config.yaml
attn_scale: 0.0884
bias: "qkv"
tie_word_embeddings: true
optimizer: "adamw"
final_lr_fraction: 0.1
train_tokens: 531500000
Each number is 50 + 12 x the weight over its row's rms, rounded and kept within 0 to 99. Layers, rows and columns count from 0. The size before them is the row's rms in percent of the matrix's.

# down: layer 4 MLP down (transposed), 1280x256, rms 0.0828, rows 707-723, columns 192-255
# gate: layer 4 MLP gate, 1280x256, rms 0.0997, rows 708-723, columns 192-255
# up: layer 4 MLP up, 1280x256, rms 0.0931, rows 708-723, columns 192-255
down707 100:39 56 53 16 44 55 66 73 57 66 45 43 47 23 56 48 57 64 41 45 42 52 55 43 49 49 38 37 55 42 32 44 41 52 52 36 56 56 65 54 61 59 61 52 54 55 35 65 53 80 49 33 59 61 65 64 30 58 50 45 37 68 65 54
gate708 094:43 46 50 52 60 52 42 55 40 44 59 33 36 56 45 58 51 63 47 17 49 41 39 40 49 51 37 23 43 69 58 73 51 60 70 58 63 38 56 54 71 41 41 69 65 39 49 61 56 62 61 54 38 53 51 45 35 52 51 56 49 64 52 42
up708 096:51 62 51 52 35 50 51 60 52 47 58 72 72 53 54 39 39 71 27 47 53 53 53 36 55 45 41 45 60 53 65 47 47 56 44 45 26 46 58 51 33 80 28 59 58 56 57 22 41 40 56 53 60 46 41 58 42 52 51 50 44 31 53 52
down708 098:54 53 39 41 46 35 56 61 53 54 39 48 40 38 30 41 48 37 40 37 33 33 25 70 45 68 51 47 38 55 56 26 42 61 37 38 53 35 44 39 50 26 48 31 50 56 35 49 19 71 47 55 36 40 44 48 70 51 57 62 58 35 33 62
gate709 078:53 62 41 35 79 68 42 41 53 25 30 44 46 40 47 45 41 49 61 52 45 45 61 41 68 35 52 51 52 33 38 32 51 33 51 36 31 49 44 41 47 21 68 41 42 33 83 62 53 57 30 39 46 57 45 59 57 59 37 63 60 50 35 62
up709 092:24 36 44 46 52 35 53 49 51 34 35 44 47 44 59 42 59 69 54 56 58 47 39 37 39 49 37 67 62 39 44 32 42 53 43 24 27 39 52 55 68 36 54 44 56 50 50 43 52 70 45 27 58 62 40 43 66 45 65 49 32 53 46 45
down709 096:57 47 60 47 78 62 58 64 43 44 35 37 56 56 65 60 56 62 34 41 37 41 51 52 32 51 48 50 65 48 51 43 39 52 46 45 49 62 47 47 58 52 60 50 49 62 38 55 47 52 57 30 36 57 59 38 59 47 63 54 40 44 63 47
gate710 100:43 56 60 57 45 55 64 39 56 40 36 29 24 29 41 64 42 48 63 57 46 40 58 65 67 48 48 22 70 42 42 47 21 34 72 63 63 54 34 61 47 36 66 58 76 41 50 42 59 45 28 38 58 69 41 63 29 56 51 39 52 81 45 51
up710 096:57 29 57 40 56 49 49 49 43 52 48 33 44 41 44 69 40 51 51 56 64 42 50 55 22 80 39 80 62 31 24 61 54 40 54 48 39 41 39 55 63 59 66 56 33 39 64 50 65 36 45 46 61 47 48 60 57 38 24 47 58 49 56 29
down710 096:40 64 72 41 65 76 68 39 69 40 49 33 42 49 65 61 43 50 68 59 71 66 45 59 56 51 42 31 40 38 42 53 80 44 48 54 56 43 37 63 32 41 19 44 58 48 71 77 38 38 52 25 60 59 43 63 44 47 57 50 29 57 31 49
gate711 104:25 62 46 37 47 42 41 31 46 50 43 23 54 64 32 34 39 53 65 54 54 59 64 66 68 38 58 48 49 50 47 32 21 54 63 39 49 51 29 17 51 47 58 50 62 45 49 47 45 41 28 76 47 57 66 71 32 55 55 42 36 45 31 36
up711 102:42 65 29 58 67 37 50 35 49 57 64 59 62 44 61 25 66 48 49 56 58 49 46 43 60 48 55 49 61 59 25 33 53 49 29 41 41 52 58 46 70 36 76 45 47 64 58 39 47 56 51 40 72 57 67 64 63 69 56 22 35 54 54 44
down711 103:35 59 54 48 54 61 53 42 64 62 33 34 49 55 49 35 64 38 37 59 45 53 44 42 30 37 39 32 58 38 31 43 52 37 45 65 61 60 48 33 57 62 38 35 37 38 78 51 57 45 55 46 62 50 41 66 64 57 36 51 44 53 48 57
gate712 099:73 58 72 53 39 46 63 46 48 37 38 43 55 67 41 44 23 52 58 58 44 53 51 56 44 53 54 30 46 63 37 51 60 48 59 45 44 46 39 50 76 46 57 45 35 51 54 64 51 46 43 53 66 76 62 26 49 38 33 68 56 49 60 76
up712 099:38 70 66 40 59 51 44 64 36 41 42 34 62 48 34 49 43 48 44 62 53 51 49 54 73 43 50 45 63 37 53 66 52 59 47 79 54 34 43 38 49 55 48 60 45 45 17 45 49 49 40 43 34 33 38 46 52 35 50 43 30 55 31 38
down712 100:57 49 53 54 41 54 46 58 52 34 30 58 40 44 42 46 51 33 51 66 63 47 44 43 57 59 69 47 57 39 47 58 70 56 50 29 63 44 59 28 68 44 62 40 66 22 63 86 47 33 38 39 68 29 31 39 45 33 44 55 42 58 61 39
gate713 088:46 46 44 26 53 51 52 52 58 38 54 53 58 36 51 45 41 49 45 42 48 62 43 51 49 50 65 39 39 67 74 46 67 43 44 75 44 27 43 45 59 49 57 46 56 32 62 56 51 36 55 38 47 47 45 67 42 55 48 47 48 50 48 59
up713 091:59 60 58 53 62 85 44 51 53 43 39 46 38 85 48 65 45 47 53 63 57 45 44 57 72 59 55 45 61 43 32 62 40 60 52 44 78 64 44 43 31 56 54 42 47 55 39 66 64 55 52 76 54 52 40 49 63 62 34 67 74 50 64 59
down713 093:59 58 44 27 54 41 39 49 28 68 51 39 26 44 51 69 27 59 60 46 48 60 41 52 72 67 43 37 53 31 56 52 58 56 64 54 69 62 53 47 54 47 52 42 46 56 36 45 68 58 60 80 60 25 35 76 62 63 52 56 40 41 52 52
gate714 099:30 61 74 26 68 67 47 57 72 52 44 37 59 65 56 54 49 61 61 61 59 63 71 70 43 39 33 59 40 44 49 46 54 44 47 30 66 44 51 55 35 56 35 44 46 62 58 66 45 52 53 62 67 54 26 49 37 56 37 52 38 60 63 38
up714 100:50 65 39 57 53 44 61 41 30 64 44 39 48 73 51 54 58 54 57 45 41 72 58 63 47 56 55 65 50 48 72 55 59 45 30 47 44 36 45 64 42 66 64 41 72 37 67 43 41 53 46 44 39 40 60 30 42 56 43 74 65 59 66 47
down714 101:55 62 23 52 45 83 32 68 37 43 34 39 25 29 49 70 41 58 28 64 38 39 42 61 52 70 51 29 57 36 45 48 46 27 54 48 56 62 37 80 43 34 47 61 53 38 38 64 51 48 50 62 45 43 61 40 43 44 52 55 47 44 55 50
gate715 103:48 78 32 62 68 45 55 38 57 58 53 37 67 54 24 71 35 47 62 42 44 54 58 57 41 60 43 61 36 53 42 69 47 34 52 64 48 42 54 32 50 49 49 49 45 58 55 26 54 56 54 60 45 54 50 68 37 47 41 55 55 44 30 65
up715 106:49 54 35 24 64 56 53 35 78 65 68 33 51 52 75 48 78 57 53 60 56 58 60 45 55 70 46 55 66 55 35 37 39 40 54 41 58 52 54 47 36 44 50 55 72 40 54 56 49 35 27 47 47 52 37 64 38 76 61 46 67 48 43 43
down715 105:63 44 47 40 64 42 34 28 83 46 48 34 60 46 36 48 48 60 50 31 51 48 41 41 34 35 54 40 53 57 52 50 44 66 66 35 48 62 65 59 45 45 69 35 54 53 38 68 39 35 58 53 60 57 35 57 37 60 31 53 61 27 58 53
gate716 102:65 72 56 50 69 54 31 47 54 61 50 77 24 47 49 36 44 46 52 66 59 50 66 22 62 58 63 53 33 60 69 33 52 48 40 50 58 74 53 63 39 46 51 72 40 54 73 65 57 43 57 84 53 57 40 49 32 51 52 38 62 30 44 47
up716 099:34 30 80 57 48 52 54 34 48 52 51 37 74 38 58 33 45 30 30 52 57 58 36 44 47 57 61 30 40 63 60 31 44 65 41 60 41 51 48 22 48 44 51 57 55 54 33 61 56 71 52 53 57 62 25 46 48 75 40 51 20 59 59 41
down716 097:34 53 38 50 60 65 43 43 67 37 57 64 45 37 40 58 47 41 58 77 51 46 44 41 47 39 38 38 55 60 49 36 63 40 37 31 57 35 40 68 52 69 40 64 34 51 55 60 26 45 64 51 65 54 41 57 62 56 37 43 62 65 68 34
gate717 101:61 50 66 47 65 65 38 27 42 55 57 58 78 31 31 53 35 67 44 39 67 41 37 58 48 58 57 40 72 62 55 41 48 58 57 67 54 46 56 36 53 61 62 44 52 46 56 45 47 55 49 46 57 67 42 60 36 52 45 64 67 71 32 69
up717 101:59 50 57 59 62 69 64 45 28 57 40 56 41 55 66 55 54 54 21 48 47 50 23 49 50 29 67 54 61 50 57 51 40 34 46 65 53 45 47 52 38 59 40 60 54 39 65 46 44 47 67 37 62 47 50 38 47 70 38 66 42 43 42 68
down717 100:42 52 39 67 52 38 45 41 52 58 47 33 49 37 60 66 59 43 59 34 50 54 49 36 62 64 56 02 58 60 29 47 19 66 42 59 48 50 52 41 35 34 63 55 55 65 55 40 54 60 41 32 59 43 21 53 31 51 55 41 61 27 45 75
gate718 090:77 54 31 57 55 92 61 46 65 53 56 74 24 57 56 54 56 55 37 56 39 63 47 43 55 58 64 55 44 49 50 28 51 59 57 76 79 40 47 35 53 31 58 59 53 54 52 64 51 50 50 65 38 41 50 69 48 56 51 48 47 57 41 86
up718 093:46 55 45 62 44 72 63 44 55 64 64 64 44 70 55 65 57 56 35 32 52 49 52 48 50 61 32 66 51 59 53 33 44 57 48 59 52 57 66 42 49 57 39 76 49 67 39 61 33 55 31 73 39 46 71 46 70 52 53 37 53 52 38 33
down718 095:20 37 49 47 43 54 44 60 31 66 35 41 50 55 54 31 38 70 29 25 43 55 55 60 34 66 43 47 52 52 67 49 43 56 65 67 41 62 41 66 36 61 56 53 58 41 52 48 57 63 50 50 37 50 50 40 51 54 37 33 49 41 43 18
gate719 101:56 51 67 51 63 62 17 58 58 45 59 53 39 43 34 46 44 29 49 36 52 39 55 82 50 47 42 34 53 43 50 35 56 53 55 51 44 53 56 44 75 69 51 53 57 52 51 68 30 42 42 51 61 55 43 58 76 56 41 48 64 59 42 46
up719 099:49 68 39 61 65 55 31 63 69 37 36 39 69 31 43 56 40 41 51 50 48 57 65 44 55 46 61 57 44 32 38 55 61 43 23 45 59 52 52 73 52 42 59 36 28 62 47 45 49 38 38 47 45 45 57 54 43 55 49 53 43 36 41 58
down719 100:46 60 49 41 53 73 33 61 34 48 74 54 43 42 61 48 47 45 66 45 52 49 51 55 60 64 41 43 72 58 43 41 52 51 52 64 29 46 58 37 53 52 75 72 57 39 58 44 55 34 56 46 40 40 42 50 60 50 45 54 61 47 48 69
gate720 100:54 37 58 45 68 71 41 40 39 41 59 68 54 49 60 49 33 38 58 63 43 57 34 39 33 72 61 24 39 58 36 74 48 45 41 44 48 50 63 48 66 48 51 56 52 67 73 53 70 45 63 55 60 51 28 64 66 30 63 47 39 38 49 44
up720 101:50 60 43 51 47 43 61 42 65 40 52 56 67 51 45 59 29 52 69 37 81 54 28 54 70 35 57 40 48 60 47 46 44 67 64 69 54 53 50 61 49 39 33 58 48 59 61 69 47 48 66 41 61 43 71 28 60 52 57 44 44 38 22 39
down720 102:40 36 52 46 57 47 45 59 39 50 53 39 38 58 51 63 59 55 36 48 39 45 32 60 45 30 33 38 42 40 33 30 63 68 39 37 65 39 48 60 59 34 56 60 46 56 64 54 69 45 66 60 75 38 25 54 42 48 42 47 60 58 37 40
gate721 100:47 56 44 67 59 43 26 63 38 67 49 48 56 34 29 34 40 60 41 58 58 48 37 54 37 47 44 36 44 56 37 53 33 65 53 59 52 63 51 44 44 41 48 34 65 38 36 47 52 30 49 48 47 73 52 70 56 67 32 58 48 53 56 72
up721 097:59 50 40 50 52 80 66 18 43 62 73 55 52 47 68 56 67 73 50 58 53 51 37 41 46 62 70 65 37 38 61 53 23 56 70 52 48 61 48 40 27 51 35 37 41 59 38 47 49 33 21 40 44 52 59 43 37 35 55 44 57 33 67 64
down721 098:46 59 40 53 64 21 48 45 50 58 33 48 53 40 43 76 53 34 50 66 66 44 48 58 40 62 50 53 63 50 60 53 23 64 52 45 61 68 45 27 46 76 47 47 47 44 81 47 54 58 51 40 33 21 54 63 56 33 34 53 31 40 69 48
gate722 095:55 69 73 42 58 57 45 39 62 53 76 64 42 27 48 61 42 51 63 32 57 64 30 52 57 61 46 52 48 36 57 62 71 55 54 60 38 55 50 60 38 76 48 62 38 64 72 61 30 62 49 29 71 65 42 53 21 51 38 57 45 36 61 44
up722 095:64 50 38 71 35 58 22 44 51 36 28 42 46 39 46 55 50 37 49 31 42 59 46 53 49 23 56 61 66 50 35 64 37 26 34 53 48 52 59 58 29 44 47 48 47 34 41 54 44 51 50 44 44 48 52 59 44 69 63 37 64 22 57 37
down722 098:56 50 55 39 38 57 39 42 56 43 78 50 34 36 67 39 49 52 59 44 51 53 36 41 63 56 52 62 38 49 40 30 55 61 63 39 60 53 43 61 56 48 33 50 50 38 73 65 58 47 74 59 64 57 42 47 36 51 60 46 40 45 46 45
gate723 101:24 49 77 56 34 70 37 33 54 49 51 55 44 55 50 49 33 59 73 43 52 69 45 67 57 51 45 43 31 54 47 56 64 67 48 32 30 66 33 23 54 36 49 57 26 33 56 55 74 53 51 71 43 54 43 43 74 52 49 34 32 70 48 40
up723 101:36 50 52 45 54 60 39 48 46 27 36 53 84 51 66 45 58 51 58 73 45 59 46 41 78 36 57 56 40 52 46 46 46 49 60 50 40 63 42 69 54 44 58 56 56 73 28 36 50 62 38 52 38 37 38 58 51 59 62 54 47 55 72 58
down723 103:43 59 41 38 71 41 67 65 69 57 35 46 45 36 44 43 50 68 51 75 47 63 34 59 52 50 44 51 39 42 42 57 51 61 52 29 38 56 59 55 42 47 57 62 43 32 66 64 70 57 36 40 49 56 56 66 50 42 47 70 48 51 31 61